config.yaml
vocab_size: 15600
activation: "gelu"
positions: "learned"
qk_norm: false
bias: "none"
init_std_qkv: 0.0258
lr_head: 0.00583
warmup_steps: 200
schedule: "cos"
dataset: "wikipedia_en"
Each number is 128 + 24 x the weight over its row's rms, rounded and kept within 0 to 255. Layers, rows and columns count from 0. Numbers have three digits each. The size before them is the row's rms in percent of the matrix's.

# layer 10 MLP up, 1792x448, rms 0.0809, rows 908-1014, columns 320-383
100:149132137143134134119092156114105130171129140122145106094115118114149135146183162112136145151137113113136092150129099109132120141140128180132107152130125130114150112136144105105131161079109117
088:115168106085137142087079139148152161123149114162147099104139109181155126119109113181132119129138158161154154141121115089106167119144157091159135097156143150161171119136120150101144111123174125
111:083136141118106152115129152160122129157104142122129158143146071086135155102169121154102148150129094113129142148109130131096143163124159143125087128132156151148123138129133124142158101159143132
104:132142115114117096132149145157117143146149084110094087111142137092128159204118090113102126115126117087177131111090105126106142130146131135114098135111125110118116128121082105146104113114118168
094:118137138143123085114113093094127126141100160129139161097147140148129155126152083111129113135118156136128115093148138152138119119138109123138093155176143125131076110109116111112179150093120127
101:125130108139144099124163120124100092117143109127146098159118159095130122110102093131126079133115166167176137125116128153066119127148131122109184108158176170130134091118100160091148164135121144
097:107100064148111155121145068135093152128140080094117145115111119151133107158103148122168170091128130131129113168119096097123123122120129107153110129088140100117137125129147145173112124083180139
101:175079136126114150088141108105140107129153113165107130136106193102097123103112133104144187128110117113094145129109131099112151126111122114138125135132132110140117106131130115147122118126143092
096:092146148125127145140163119147117109125156099131111143166110131122103134132094116103117096144101150086108143093138091152126089133114112131104122109140153162116116136094128085132120119074147114
097:137159139174104113084154140095135113117155154089157126135168155135143142149158118116117161151152132131112135158104117088105140087137114133096162056119142140137122127110144136134138138130137135
099:126131120117112153087160105060159123111101118101131146176090130138081082148111164139139112082145139104142172123090099132133158089084107103092131174090136094132122143153116094136092090124091125
093:140150148146134162157116111131125115136107131097131187136102107095144167146141163128126143149115113133178186151141113108112136193100138116146105170105164139131056138100096134121104122103144065
098:127125138097116136147118151134119144148086133169109109143121133165154116127127117107139111170089104159174078159067138131153148134131145119130099080156130101112155108192118131116105164140158149
098:138152131152145128134102120120153143141122101150101134117150124118096135114109118118142139115134120156155151093099099127137103078129142100126138153150124123111154143142120145109135104139140133
095:098177187162096096135133097140169162116154114106138180078132147177172134091146107178158096121135112095123159100165168164126184130090116154109125140119121127113096151160118109075106110141148129
094:086131108085142156124123119169138107101133128186088136131164148152114086112116126140123116090119144167166133084139146156097058112136121100160107129127159082168151151131150159176133126114125087
095:155125137178118130179103137144113164141105150144138158163120097102123132102110130145108130124090124093139133128079107135088119123150113102116106160144129133131108105144155119117127135116120140
104:132124055135151135111113106131135139176121110123131144152119143128118110137127140117121164123133110109149173119105106142119046141110141149146081164151135169133112108184159137109132112112143159
099:119176189080124088088095114130120139176117133152159124164129150104122130105158145143144129144127123107133140153111148186115145107154113133171129096072114118158137157103078082123143132155095114
100:133159116140165166118151105097094132111104133111137119149110111097114150133124106120132108128129132115109104153134206166116118137144152163081113123119141116113133107157108119119143121089147105
100:136077106090156101079135138115112145125090117143173156131157130203098170126141119154079138123099114100139137142145150151120134147167113161140106144120205096097094172103138131108131088139119122
086:077149135114164104140122110152120113163097095165123122080127152123126109170152132120136153132124087131116115146127121097101100112138144180166117113136119107166066089114138127119110100141182138
100:078143143121119130127140122121099151127159135123106124108147132091163138138086099126118112084109134116137058153115159146112127139123139074155096136113085124126087118134140108127132150137100135
093:126176114132147136077143140072153103116124162158132126160102121109127155125113128143081106084145135174136131120130125114119148110086135099113140116144147157155143086121127085142131219117209108
098:132156129143104093049123153085128128137147118167163178150136150105105127098171136100129137120156092125152131156114128104118113115122141124114106108175110130118143171138156141134109090117151139
097:109109126122185155126130124131148061184136104132132149084151160090102144099143144130154099109129139115103158134149110150123149085144108122160145130193140083103159139106098108139139111135163097
091:155126134137118144069143087144137073110131143119121150158144102133142136162111117099108123146124122108145097103152128122133102117107163086118169112116129150125146102163139147131119135134181110
101:111119088127088114107107125126136106129130143147145141144107105145150108132174129125112147126123100124141137102112142124197170145101148117148107143093121121131112083110157128141139129093147165
091:162116107120133155135127150117126124175148167162115115109096129117075128140100148130126110110089120112148117176146070089081101139131124089060168125100117115122159156113115131167170132175151115
108:167167114132141103132117110144112128154130115122132165156116128143115129159174109146127131113113082066103157118143133126144138114140182115147109196102134138128151142134116133113142153100128120
093:145153128105109132108091118103116119136135169146099163116121122106115161157125121128166145130130102131122157110092105156147152102140131108178156140121097106112153126163124153128155084103129093
094:108120137108135131122134147143156085122158100124117177084150222140143124149129158105116171157128158112115158158096132116096145114140136141080143140111099095157125137112108164121105143135114163
114:138147087124128177114145127172165105126142116123152139151119126072130140154162111095164105109081111177110140105129119091093140088085125127144136125125144108152132144134099112155124097117117128
099:104160111100142109134103117076144139125176115157162139089134182100112122094074164175089149101131138136163082112125103131091097153127107161125140105064125149120146121113155134136133156131138112
106:111133149133119157183127098127111134127097147243136083126175096154089110130112096167084142123134134138156163126120138103165111130076148140116146155133089165166141151139134167099151151097114099
102:164113161084117150142118173107100075085110128129132163115128132126132140134116090125130135113121151144111106141090115132132072161131144112129109105129141109120127163138123116152134111108134114
093:116185153142084163138135060140095154157135102110149118121140124144140144161144142111138127124105145160144154140133064122127114124137096087150119118116134159128094190050145156150151147119148128
106:154131144137156161153130102123147091128079106120130132122099093149138110133133119139133127127081147140141149177185101107105155130105144149131138148127114090115122119083104130128162123117117167
102:112127134145120131131108128098139131115079065092144125137145160090104163171112147116118119154098102143108120162100117103135116137134089123129134112154114154130123164139100106128171142141137152
093:114167070156141164079134089101091111125103113096081155112126138158097125110149132142170161070082081085143096151147107118149140101147163144108130138135137112144106116130119134124163119080126163
100:080097115130138116165141127136149140155113158112094098114164160150152106142092135145119108134090159124145113160139086110159136158134078117127135133106123087125114141108077165158123110099129078
103:102127082107151140161147085105116119121108102170163146121153138105053149166054151084114164110163111111159141103124120098135169138127149122059116098091121097120118130107171120149141101120117143
095:134103148152134131116096127146138137121159124135153125162138172150138155113132118161136136129149118152123142155093140128156116113093111086153175120147160144123151183129129138112155145128147132
097:121128121094154156139168132158182140149151151146122129156102100104147105132111172122142113110114174137148104152136117129126139163127137106148158145118138136106116133122139132137123159145105118
100:138121086088162149131152125091138106128097156116134124125139116135117137074155088106101163131156137129128145158143131131153120130146161133172084133137095098118117119137127118127105108169103124
092:107101104108107137138095105156118125135082170128173132127125118124121101147130137090107133153077130135134122118134091091127152126085113132151098131152143109116106152129141148127143135140128156
095:108129173134135139114167112125124101198113118127133123101135172142062160128076144131110123123109120133159107146141122149107138120147136147136106142140107120134151099114105152131111097068151109
104:171150115108100143120150159154094110093149093128119088101132074116137092139104162141125128124130133148114146068159144114112069135112113174145127173134114115121141205151117123117101145142166146
096:142135133136121128142124117103090106111168117138159092135129137110142110147153166128140107127140147141130140106130097163117146108136132100115120097146118142076159123122191107128167098104142095
098:125152131094125126146165120136125135165151121142096118135142149136149136141144124179096087088144118152139158114113090114157147094128132079136124103146146146111151092117088117125152154136130111
096:100122149129111149079121148091165159102119117160131107140132126098103136120118091082165103145150135142175154082104127107110114106143135173134142143120137157146085178136126175081138145121135111
097:100102125145168126117176094130067088134134168117135105133152141125077143130115126101118118161167121129107100160141142154132093129130138109168160110161099120141144127109115154107100136142159146
105:168113130132132144140104107173121082150130140166126152164141144130133132137115134111114114086129115083138118147142152088134162152142116158140146108117132145146138171092159160142156119099140078
093:120159125106099119132173141125106135121112120102117142101112148121092140123112137132127091160127165116080130096161147153126181116136139126143131176082110143136089114118121113170138118051129121
103:122099110164133126135119158102143132104133119118162107125086104146143106085133098140177122090099169135164140094113113163154135105113145114137153156185089121151086136108141150193115156154132117
103:100092100146109136125110155124147107104139138140155084120119108102125130146172138119157122116124109119148122106114159133118108112133142129137083131129128143160132112142108104124153153109105110
108:130138190131106134120101112116111068138126085115132099117136142122111129138107144112134139131135125135107108110133121137130120178146111103108130106118150174116158142082120126142088131110153135
100:148127108110104172107133084149093143116145166176111109114162113096138143123167131129139095088132117161151155170093159152138084139130164103122128132147101100119118090099147116099098145144109115
104:121128120136110140171101145121140153143144123160123131114126133080128135149123093116100167135140118125171121102133120106120173167181115178134118129109189154116124122141150093159117146120138149
089:120119157131114174110088135148095121083107140114162114138146145141120141141119128135114159138151138140141146164127160153141145144097116130151109107177135170142090129149122164134111099155103096
098:144097112103108117106168120153102110130090165110100118144155149118122149090135162102143130134158128142140159103120138117136153088192123127144129121094139138142110153136120091171120117107126128
093:092115124173135133096106122151115098119128149118171125146117127160142079117127141142094119068129125161125115114111116142142132155128172143135149095128136139160122152120135107182132096119150107
090:109148141131112103133134177108159147161130138188108074141128149194068153107153181100129143148116129111125086145099124187102142122102159147106159158152111083134102129145137151102102116129149121
102:118124135080182152167124134151130136155151119138136101157140118108098085140131151131110128155145122146137120149110136179091100144123138123123071152101098101133127164106168151109133143132179136
091:147117109114116112120133102144098110110118092106140129128165135133137140069135158192160124140145110141130094114183146079098144110120143123159119138129134151124108132082137122167176084153158145
089:118116140132125123115131168162122142125112105150164124128141138155138156096115106161148126116087128134123142106145124100089129117151166147117118108185111164192101132159118104125135131101116153
100:119129134102134133148156143121123141119100110152138125085107091115088125091138090158093122147102141107078164088123091101101139141119147100079109125155128153131169116120074121086117146097108180
112:103138142088116170110172141140084105098128147196137084122100114139155083085166127111118105137120127058174114151158129130143101118129165125146142125149112133152137111133097112120115151140131118
092:139134110114142102132209134130158141117139108147131149135151126118113120113099102166127119116131137111147110135085130082138152146067149131109153122147153127144126103179119151089148109148120093
106:182095130119123119136153100087115114161131085127098107165108139120102170127151114116146094136167100106127119124095086145168129153118121166168121131105162192187149115115132135125105147120089099
096:167138132101139124106104149096085110154105131092148121139093137149113099114141134163110107162125105131112154156133114125112132137067103116091156122141136125122138143093104128120141119150122184
089:110120120185121116148130170164173121129142143120155126101135101086149141127127113122143124160128107141132148133111154124138112142113159123115104154108129095105115132054132141163114103101160168
099:111136138144122182154114132105141152128133112118111105166111117163127136077102177124133150126141099136120134100110120116121100153133114098144166114126129082108145099109155140111113144139165123
097:142151141110114129102139103130090133098164094091080137127112089161143127149133129093108145109090098138110127174086115132080121133123150127139124135152193127149129144118125126105133111096151117
098:142120152109110097115142052143090139144096105121122114136152106145067169154140149115126168102120116102145099082117159149125140081139125154153150161134111134149125137090127100120138136117100162
105:128118100158174107064131093127109075161106152122142103147146099167159137160112136128139135104130142107117116083128136105143060100102152153135096122177124159123156133128111111104116099162080096
090:129086124124112118129167135137121130124116091136161113138114122126126094119104139097097158160133140117111122131118173143099116164095172134124149142150142166122164079127096164127152149109154164
098:102142124184081087163129158150143135134155135097106142113144126163101102061168113142149155142132104105157151146149092128094129164151137131088120149124166138149148139110146121113160093108129124
099:146130080129115135095095093125118122139124151160145070136123139118116122138095143139170116093131099081127133102110100104090128131084115114082136129142139145153143128087103128136104128139099165
096:122130123125116133126119120138162111149145096140099146105101183102124105086158127152166109172157125123151118137153141119107151106147158118125120108147144131132135149107120114137114132126134147
099:216084097143146150133123077110143118111090099149153114164092154148136145131136128143158105114098131124092136162150150135110125112114129100113165153147124129144120114098158117130054131133132112
098:124132115111117144123161117133108139148145103184111100122124137113082147131140086148175124067141175110111179112103090127106117147114158130153135129141134121134118150171166120120083162112169113
096:131124105084129127132131115124114134124137129142131114123166117124123145114156151114137127089134101127135110137135167145153095170124103135154097138178114126118172105156126126152133128149171137
092:114145121135138117120166148206136079116116138103138142155120139089138137132091130133129147106132129143140102154123161114132114131149123162145133196141119102146144127115085116154146133112109136
098:156138113132099078139128157101129115072132136139153150122104159122147137094139089106152109124095163088131130130151129069102122127145127144155094134167091139130140131095128136132146126122141092
095:104138116129111140096144103086137142123120156120124120103105153111106093119092121162146172074096118172128128130125090114115160113101163144113147113158137096122126096154129158126129149112150102
099:108128084133136062189117147149182085128121122140136118136124129134137116123123104151160116133125156121137178124173174148181122124107106129152151130117124100155133180179070112154112161157090086
100:131154127138126120076150112128072126136112097150112120168134143143093122127117132129097151103109126148112092144119101156090115133110138111128143153128139094139126084115128077145153108118150141
094:124102127135096108128147091124141131138148149122110150110115118079121119116118154187090119141116187146124117141152127106108134099151114155144174111135095075139140112115119092139127107132124081
105:127111117143135094140116165106137107117128126152165162115126123130120129083151150122165109124142104117123083124092107089143144130103138088188134148159114129116127133170108090107114105103108134
094:157100087128163145084118136084116106109084161163136149089142086132143125102113075161117127082150141121123109135113126083114141100146142133092155123121131180158110134097129114132092090119154139
100:154119075133139200078139158071108161146142084154133103139167102127113130111094116130127138099128111161121107126117095118098111154101140151147116125143100153137084138109159169137167129148117133
099:121125152146115109135124113194132127113087142140146155102130114144093080112125103129148094144122128117131152120146116155119143118133159098154143132155139090175120173116115152110153108131148185
095:144123140122167139147096134093106121117105132197152089117130114128141139145116137124104108164097117088151175125071151173145128121075123121106101180154127153139184139152144144133158140138107107
098:133080148163124105113106138120107137183135135153109138121120163128135141132095130118116128164143124173118128147139133162191151142125149137117122089101109129132126164170087115162138137099148123
098:126145119105094107155141128071104140141111096129105107151146111135128138147121121159130166116126130112119112134125117143142086128126149112154126151113118116145137128083127095144161100118135103
089:122105153096079130130115137129132091145127152146122092165077103136127134087109151127090127130121102099099126122080130112117080141145143139144139113184118153141079128123179126121097117117147136
095:139111121109118164155101100148153091124159114134108154150137158137078142136085159083122094139107137092132113126125089105107120107125149157142087129137135137144107092113150124116143188123110121
102:157125128115149124160158119137122153130154155135119146132150124124122057113097099139163092091126117140099170122115133141173120121122159151092107136128146149133117093149118134116127121137144102
108:154105124135118124063124149133084081134150150157169124169118117127148138145122129111103136169117107127151122121122140140132126137111134099173117109154172136121114135161158176082123090146134136
103:101111114137144120171089136090146098107060121098142131120144131116138141100121126150120143113136141127132123178146131139110133120104125141107117143129112126096148148163113095138143114163138127
094:122107122133105127138146130124084142117138118164142125069109134160159118137117112118174149128100152136138105162128093117105100094140112080090117168141113115115100102116106145142094137083104159
101:132161127109132138085131184128111154125109156132122137139147114128093129128122156132149104129120127099151139110108141083200122119122143118136089118128098123150092121128162138114117143111131067
098:157107126139102122107097168093158134109091149148170109138133176101136136097140134089153115119131147107177096139142133097089125141137145129139125119124165124111151107112146118145101135156126119
095:175176135138098134140119138065131165093140111112148105137091078115111100146127140128105141119151120112104167141165149101155142124172111115135119106159139121169123174115136086168140150116123134
116:123097151110138142122136127143115153120101108152160147116177149133083134155135147146115104158127147135163122185103168102112150127132130125111127124136117126135116092160132061126130103134168147
106:151088107144167144111108163106120118125119137149151127165103108124113133092123129071117168139100135168110119121111123122135156128147138106146078139152140158143172112140095132146147141082121157
# layer 10 MLP down (transposed), 1792x448, rms 0.0626, rows 908-1014, columns 320-383
107:102123117113094143171132165112132130124114102131167120114150122119110102105159130103145161122133137137140175184147134136137131102103138106096106171105164137085168089147138178127100115121111129
079:124113120134128114132150126128131118170097164151105156116118138098129146147138153116130122148161132108135108084158129137148102167105107126126150159129069159116096129149170105145126108098085124
118:167118114120144114125140139104100146102142134109083111162117106113106151136136110137184135109146124143175112098148092119080135131104124089120083090121168123141124177115103145073165068100108121
110:122134134124159127104112097128134158131139089150123107122105113128064145157159144081086123153143139121078090155158116120170110136158128054122089142111095110162135095115094094154104116144118087
103:079133117120073148160083178138136136118140128119131139116134143126088135115102181125135125133143092114158147151078122125130108116098153173127145123089098120117175131120138130139102133139136150
100:093132135153144123131127132147121156124129168076116130117099113148098069109115143116100069115132133139179139106135121178182166140121135127144156173108159082149128094105159124127164117115108098
088:094088099163144087114117164141109162146074110128093116141128127136117090130106147133116166128130059160114134111054141118129121163151137134136121126118180170082151116147145093101109142101138184
104:133119185149126168173112100152129176090096114132106145182120149113094143140150110101203084129137092153175084143090139165107143101118081165158144122130113110089117119128116136164102159103115159
080:088140082094123145134095131125138163106078153112159156104107119120132137138129101147140101120122124123141101113123120142110128118119127139150099144117155128135088099140126133146136120118116123
096:143094117082142120139127138166110148090106127183121116158102118114204109077127143166064135122161137128153146076095171112121151098152132112117135112147110156122144138128148117125116125126058121
104:132138157090098118096125125129110106118140161103092127130104100112097152100140146136120101097114064114080115093161134117100147120129127123153137138160130126104154119189156123164156133151113151
087:138115143136135152100137130143119117093136171133123108083142155097106110093120134125135078122109124094148097134155129120124165112152146146106131155107111127108165134129113143139132107165065149
092:120159142106119119147120111108156135105173085088158157128108114142177176091128142109134126119088121103127150141145135122108139195143120129138131140119172087141134121146164159103074127153102122
100:095122115119134163143123125122132141136106141069111133115094120111107147094134105118100152127134135146154094086147154107161125139102144176147129129116162122163114149174144146124142150111102103
085:113139101097153173163122134133108094149100179136125101139127122089165109081106147134140128110144181155136106141090132101148129124143134135155145128140129136132159113113141134182153115154124119
100:098137118150145135108110152111095083158145136080125141070130085071066139143106115173102073138128108139154173153085139119100140112121115103165155148128115103127130130126135172100115109095127116
106:161129133130121084118104111133092153149134082165114084120131098111142159101124135156142147168104177140100106107161151130123112143141134153163107093125111102132162182141158117130138138094109148
110:138103139139131141140096084131103106159145140095166134116134108109071133117137142164159134177103157114146128152086109127153179196121069143169139125117148136085148080147110124093130129145164146
093:110143117151132187128139140125141111129093165106101146101125119130145174126135111078077102151136135129163097081151140100119120122113131118096109159127131116096089192076115162150145091098093111
094:154140146164124071122126125102132086120178173155126083117108129092097095081112146188165114153102095117128117118121101153109091091089114090156099130164147116142194132123128126134146103134157085
096:158098140083109111149105098113126150152130185101088123096135148120113161086135145108128138139108114095103112128117102113169173152129138122132153110158122134065140178114095151099144167117105126
079:155131125126119126107128153144102149080117131130122102144141121128130124113127153131147119105108154142143101137141098096171153109126168120154093113127134158075139104107122135112139140143084168
107:123109163118140118168165112139118160104131087111124152113079116179119094081161144139145112142138104146164106165132131133141122134151137126120100095106129138139126133142116096143079134145114143
095:111102135128104114124118170138075113138126111152132133119108108106176113120120093131170167168141120120159119099174171152084174123126121154120126148106137115106133079120112113101122070131129089
097:109129133109145116161139109148140134141107126104084105143109145093072149162089075176108120128118113119164084163123119139097114132127074111134155127104177089127125111151141061157140093100124136
093:160148102157141128109156144136116160112146151131151114130146125121107152173117087112162132150113112128171188073143117099121104138100171158094107129134121139133103179135139122156144133142149136
098:124157139121131137152138157130121164140090165106142186125124125092190123145111114127152163139130132136161130120087146132109179112129161098193125122193153109174145151130098134119106116166118143
104:155168138093158142077154155144120138114106165121143113131124119112151095140148135073109148181122117126117134141135138104156157131138157155078152104136067160124155115122152135123114140115115126
091:126120144121107098100104113168156122154086128115152131103117103142054112120138136099144119122101102113129131124135144175192156145144127193159123107145180110110099116157137124155139079098104114
117:128132140110127102133115137113068095134164115138105102090133154123126168133088146147132132096124139140132123136104181190126076156131135110131134139140126110133122154109165154167112120091170161
097:090143154148127086085113118155119145103141098116128114131087098160105131101129141144132090144134126134104131152145098099111119106119140125127105141083132110139121134137135099139113106119122143
081:124180146120167157136123071106100169137121189149119113143155133089138147159123140108125127034103120158135156163165129127144132159141110112115118102104095127116093141122149115119135093132152105
118:134145089159134117112145143106149153099101136130152122120120131105169160124129173179144135166126131136115117094094180121133108135110095178144109095096145122102157161096125116136165127143130122
109:126097117151100084148152175131114122144146146091119145126101154118136138108118093126119144043118129164117173126135143132135129142117174129178155138159113115122118078158138128129162105151151124
118:119135079143106119131120129136143148149109157148073119116131115099115101123077127183170114145118147095159136118121141140155139144173100131123147142164148088123096131104157134092145101139124132
101:178125192101111126129139141139131111128074121102108116156091103180106173150150078097134144155168120159155162098088073172149138080123151139123115142145128146168091179134087135123130105108178116
098:103089161145121137145120091138114170090092092155101152137137138133168151099138098120161148105089136097127099149109163144137110122139135138086133155118159179099177184141102109098127102136137114
108:141125165157103124134119142113152107136081098120138152138129144134129112099114105140124123170125132084112098137073109114093095151074109136125128078099095143166107133135149108174159118134128143
107:138136138143127115169138140148136180151105116122124139132153145156137129117125152136143099091142150135186189127136123145115151104127148136078120132154092090139141143121104123124135121078112152
097:104083161117139117166101113130131141108095170107132154113094091127133153157122090143106142135157131155101117171137141165167081175109139107142099105128137157125135133131130143138111125140125127
092:134137135110152134078134153140141139122192108140136153152132091129223139148131110100164164160122146153113127147098126125150093150125143158097131136135144149126119129132157122113123157120138127
102:108110140181142102178129132104118102120084139124102136099103137145124158114148140151127132134116148149134095128134118121106131119133146118146143160115105134116125183139104118130128110095146133
078:152147103138143130108138117130110093119103095138125115097114110162150089137119122093098118121119132139149144122115142133154141076126124109173112116118120116153097119141132127151144101102130103
105:083115153125122141129154126137168141123108135138054117101112106114125135152122095134143148173134133144087128131137189141088144130136141094148161126107126152104155065130115140142123160151117111
099:127100102111158149149160077117077146169099146088115094137127124130111118107117109130148152134105129156112151137155093123113139126133094121136169130123124081111148059152126088160135141138141113
091:143102155099180086165113158095151129136151140140107134149128171105098133113107145150139116120086161070130132066136122144146179146153109083151152099127121120148146142140117212115104109104125136
096:098138130097123125147095163115122116125101167173105125142110152127020132104152140118100128084084132106152125137134158104104157160118141160116142153134154143116171119169147110122126135147131143
111:078114125131131127107090101092076134135101197171139089116106142119164100124080085168088095143125169091114095149164121089125138085106126124120120117121105115169164166117079123135093097091141139
103:191118146173139114148123123109147122112093119105141157145141133061170166120109132148134128165176125183151149146144151113105125130136119127122130134127075090121139146138119103108122188148122133
090:117135152147161144153118103193137138165147133158108157134120098105208098159085114125132118138126113119147126136110132109102122108149154131178150165139133140133108138095158134152101129132157123
094:134134092136164139184109135094116149147092162153149126105119122094138133130118100170058074117131154086118094112166153106128103145117166136159104123120148119088147120162128119131116142129111147
098:051123132165104112124133160085077133151160140159149184158109140140104105103122090138104106137103123122157140106147115123099119125109146119149151138125143120117151107109153089077131126157063070
107:138097182115123114146118126127096158147136119102160101120142133093154133149144153124158171110154111117092160127133138165105173100121142155110130142144102131095122144137160082123072140140108093
068:137096114108120124111125149124123124142129102137141146137125141129044107114124139139087151102156102147130078114114110137134116138148114147121147146141161163098161140123150131124146130188121148
100:124161143157130097127098155179149109102134111100118152097142113153144146149091116108165169158146116126154081147127123121143118124133137142106097136159129116110146134139077164134143095131116092
102:115139144103124145100096122112179163106086151164106100141109178159128120146115085126164133159147118103148115130124136097141174133136127155115150135121121098142145102164137142185109119104141127
104:119137174109128114124165087131098105134139132121132105142149119126079076126131087118159186104131136151122135153129115126145114128118124091153123122134160155101178137126129139105121116144112135
105:139160106126199175123095123135118148143120117109133112106131124098139129145101132102098117088136138150145124083139121159130088102125125150128105146132131138156092097137105164143092099117124099
109:095136159071122136134087112131133109163135122096136141115126114128118166139144123166126129109134141180106159162155135104128150138150111131123101134111131137130166109146112148153120105148113123
084:121140133141123129142152133120129109137154116135132197125123133130110151117132118170122105153110129153121114135137148109105142181158145099095148144116153139128152127136113114125149122131151147
100:153159166130125139115128135100126120133105114095093161176111115152114138126122110125114125077125128133098130139075164094115145093140122101080161121119113152175155132147157152119145161136180127
075:128119134128126166166131118145099177129113109154193124121113101153148152144138157125121152121136117197154108118111143143144105116144073127064142156091112119096100149132143092136127150136116136
095:096086112078144087127090116152130125127130125136150134122134104126177171116139120161170145109139085162133180096090160120128097126146164105138153160154107148126139095097131142122104160121107131
109:112142142156093133092113123108091117136123124122131180127115121125109111122106118136170112139121133159159148122125141118143137115130137163159113130100148137104163152108086121136097102072155130
077:101142125144157121160106155106101136101107094123094122115111109066227166120137137104162140091123124103095103126131104132144143136107111135080145120133114121137121087128105150111136101111129114
087:133161114141133134131120098122119091118155112130113126114148143116137123114153121094135131136157135137169080124112169091119144124114126152172098122156134121077172134141134137155132151136168112
097:130116140131113122125132140151100130131105136074116172154128148127083119143118124133185129082151087128135124167107131150159107126136122155149168089132171093093099143133145074105130140122133123
125:118089129090142143091127138147149145152137157089100094119119108117114158125125108095143119153121131135133112108121153138126129109179150111136167105109126120140119123128142090137190113142126125
100:178108120112127092123150121118135141101146140124115136164100093125085143123124119160143108132109106112104132138150086116092117147115132118111121126081139115102110086114181163123094127113082125
112:116134069151119099184125107135125120130163137115131120164135092150137132122180154116138126103120117112105138151131122144120107179119134100112156114087176108111138157132163133144143099149139094
097:186152191135079148115180141097129143096154110129128117118155102136196156086147127128120120133137124110127133108111104142080111117128116153083062150132153150182143110118121134148090138152103087
076:168155107115141144114126065105105126107128121055138183162169162074210129114151060140114148132109159141122143117108116089096155161136131132094110127140081156158137128143146161131076101147139099
092:156157122129135087126124110118150131114134134153134115072161158109136109139103139161166139089109105169097129156132165115121148126066149133106086111166117163149105155150089111117101112117095155
102:103153114130132137143132145132127157145110124131124107133108162133095128129121105148100095165078147128137092137102097136105113137143110125110130104147126112128135139167191117130063146117149108
101:147135153141098156133110152116133092120101081121119123141142126139092116124107186132194107096118138155179176167119094118141125132134128079140164111149138125160122134175154160143130089139155120
106:154141151079152128122145073086152155118155157105101105120108108141141122104088130122107090119175114083133132127117112157175113144141132123136133124133115157168095097147106129090092100112087109
075:112135112104161126117085154128132130114134142103120177130119154089077144107143136106136102111103094120127151144126124110090178105146150115171099143159128086162156113127190133136128105147081111
091:076096156101112115118104122106109090137091114092162125076154109141140137109157098168130161172116137123159103123091146150199172117169125109130128073133122130141158164154129107132118100131139127
110:138099115119105101096064111123098120162159113138123117171141102152094128117143154106151124082142154119106105089139128153113137111090135113182161106150103110125126160134110118105136132145173127
087:120122096139106138064131108133131122179151138110159139161155081119146128155149140156106133141079147122124099138095150113085130142109126157123106138103145175117131187147121163133149149129167119
091:055116107091139117111127094151118111130118106125121151134138096179194162118146112101135131136143138120130067104108080088149090164120148144114126107167124140177092144121195117139152120134119123
092:105120127177127132094160163145152110106118118120129150093147129128068129144122135149113137189161130130153107096123145148142125130094135161130124143165127134174179102112092143144139161143102122
094:085145135165148146135177102138116126118140128118134148081127161135148149107101100125114117079108166050093180144157109128138116092162120105134168085126115070153140148174184088096119135122141122
096:149116142090086154144107117161122123178162135142109112130160109138121096149137156138160124117144112122160101141132137125158156120127118131133143152134133123139163118141122118151167097085087095
097:110150115127118103135091133123124131110144137107162147038120126111169117101130066147125119157146143099134111152163157135109108088171116132117115148090102107132149142150100115143143141145124136
080:117130151135108133147095112123162169126139124152118160131128140114073117089134119125093076116104141108127098130123143136143113089124137130117146137152153144108149073136159114161111133135118133
090:186156113188109178114167150108114121094095128127140086110119128126091155161097162116105117113115134122135136150068098117094113132140121096111100105161116125164146118122149138111100088140117128
106:140126147108121144186128136157138132105095113142120181124159167110102131139120142138106133157135104086126157112122124121145162101147142144094155149152082122139175031158143106154101105136103143
093:135160134123130168120122186140129101108103110114122117155103155134150136174130130099143127162162111133115138087117151122134124139115104155147147152093154111120125160113135117141100147119118173
102:153108151108142136112173148102094132083074138131212121133128127173050156134159133135119145158089137104157104115129136122117145089102169068137148146132172115143136128119090113118117104118131117
096:120096136145097124103133144134145118123125120073133106165118118113116108128087165138102175141146130118105117089139128116145139142152138146125093097105147107122142145151098113101141114146150119
107:173132160154106106128148079128170136144102113105108134136112144117124085140113154104127133166123143121102141145150133114142135135171107189124134121165140138101174123128096121099136146107115174
068:103192109112138151151071100128094121106139132148104111129084115125112150131117145124115169138118155102122081095156146111127092138171197162102157112132091131111114115159136125124096123092079077
101:128145120130104120125144088123128106075120091074157153110131119058187136140084148097145107145154159153121150111136150097145143094130091143106154095118128126118151148134168115126172143118116114
100:113176162110135106104156120143132127111127109127116129104142140127160128146160084087144144113118141128149139161122122111107143145149124089101157135096131140120112179112158161147153134099182147
105:130135123099130096106137146129146164144130141146072172098146101132112135122147174112130114174096116113167140125139120142110152112115135109142133155143165120159123185115065114101140144105111143
080:146133139099118127159123087130079104145097094081095150088124064126078139163166124165138127102111105135137105153114152134135142150144109127140101106124126152166151132138186097148122113125122124
099:090165145140115100079163116207127144106096136120148091124118163111097137123141110101142116073142107162102145104130133125122145160139134122086144125106144124135122075122092101125110143112082115
096:136137133107137157120114119105157102091136118096105128162119132119091134130136156117104128121134103135177155109168129122096102170156131146125126149099157113161158046136145167129133123170072123
118:191144132128085125123156099140205127108122141126119141143119117135136153158135137113124160103156112140139081165118157146141139105125131140103121143128155105138152131099151166097157138120119141
105:110107103101174140089158131118124142098104099135151141060132150150115153162095130073139111095114135101127158153118088115126079108140091183130108081121148126164161146156122116139090131116117106
095:092107105153158123145091105140102129163099130118133108173136131116152126107111155155124137147145123130181139168105144139124114145121110111100137129113161096129166150155160129161129171102121125
102:124140105154158094118104118126107137113156124076119127110090122133109168152115131154108131125092139143110085127151081072121172123103144127099167102145147077097074085120157165119158126147126112
092:106120139143077114130145127123079112138141110099161110124092147129173138172102133136108134145111163119145112186116129112147070125122167121122108130115090152152119097113152129130098114122118111
091:113114117153135163130100148135130117136135131153101116099100144118216103112127108099175131134131123142176128106096093177143084099114145089117116158069087152172109123106060160089123125099138158
113:133144152106116121110129075108106126154084142127111144147136115123157186122110148105127145153076122131118160135109126141168155164121123149136158182136135141110138114159141108148118101130185156
122:114106107121071082121165118139134102123119166121130144111151144125141134136133139100115130180170147108132114092114159128175117089169073115120059153151127123104119162128114133099154136163107141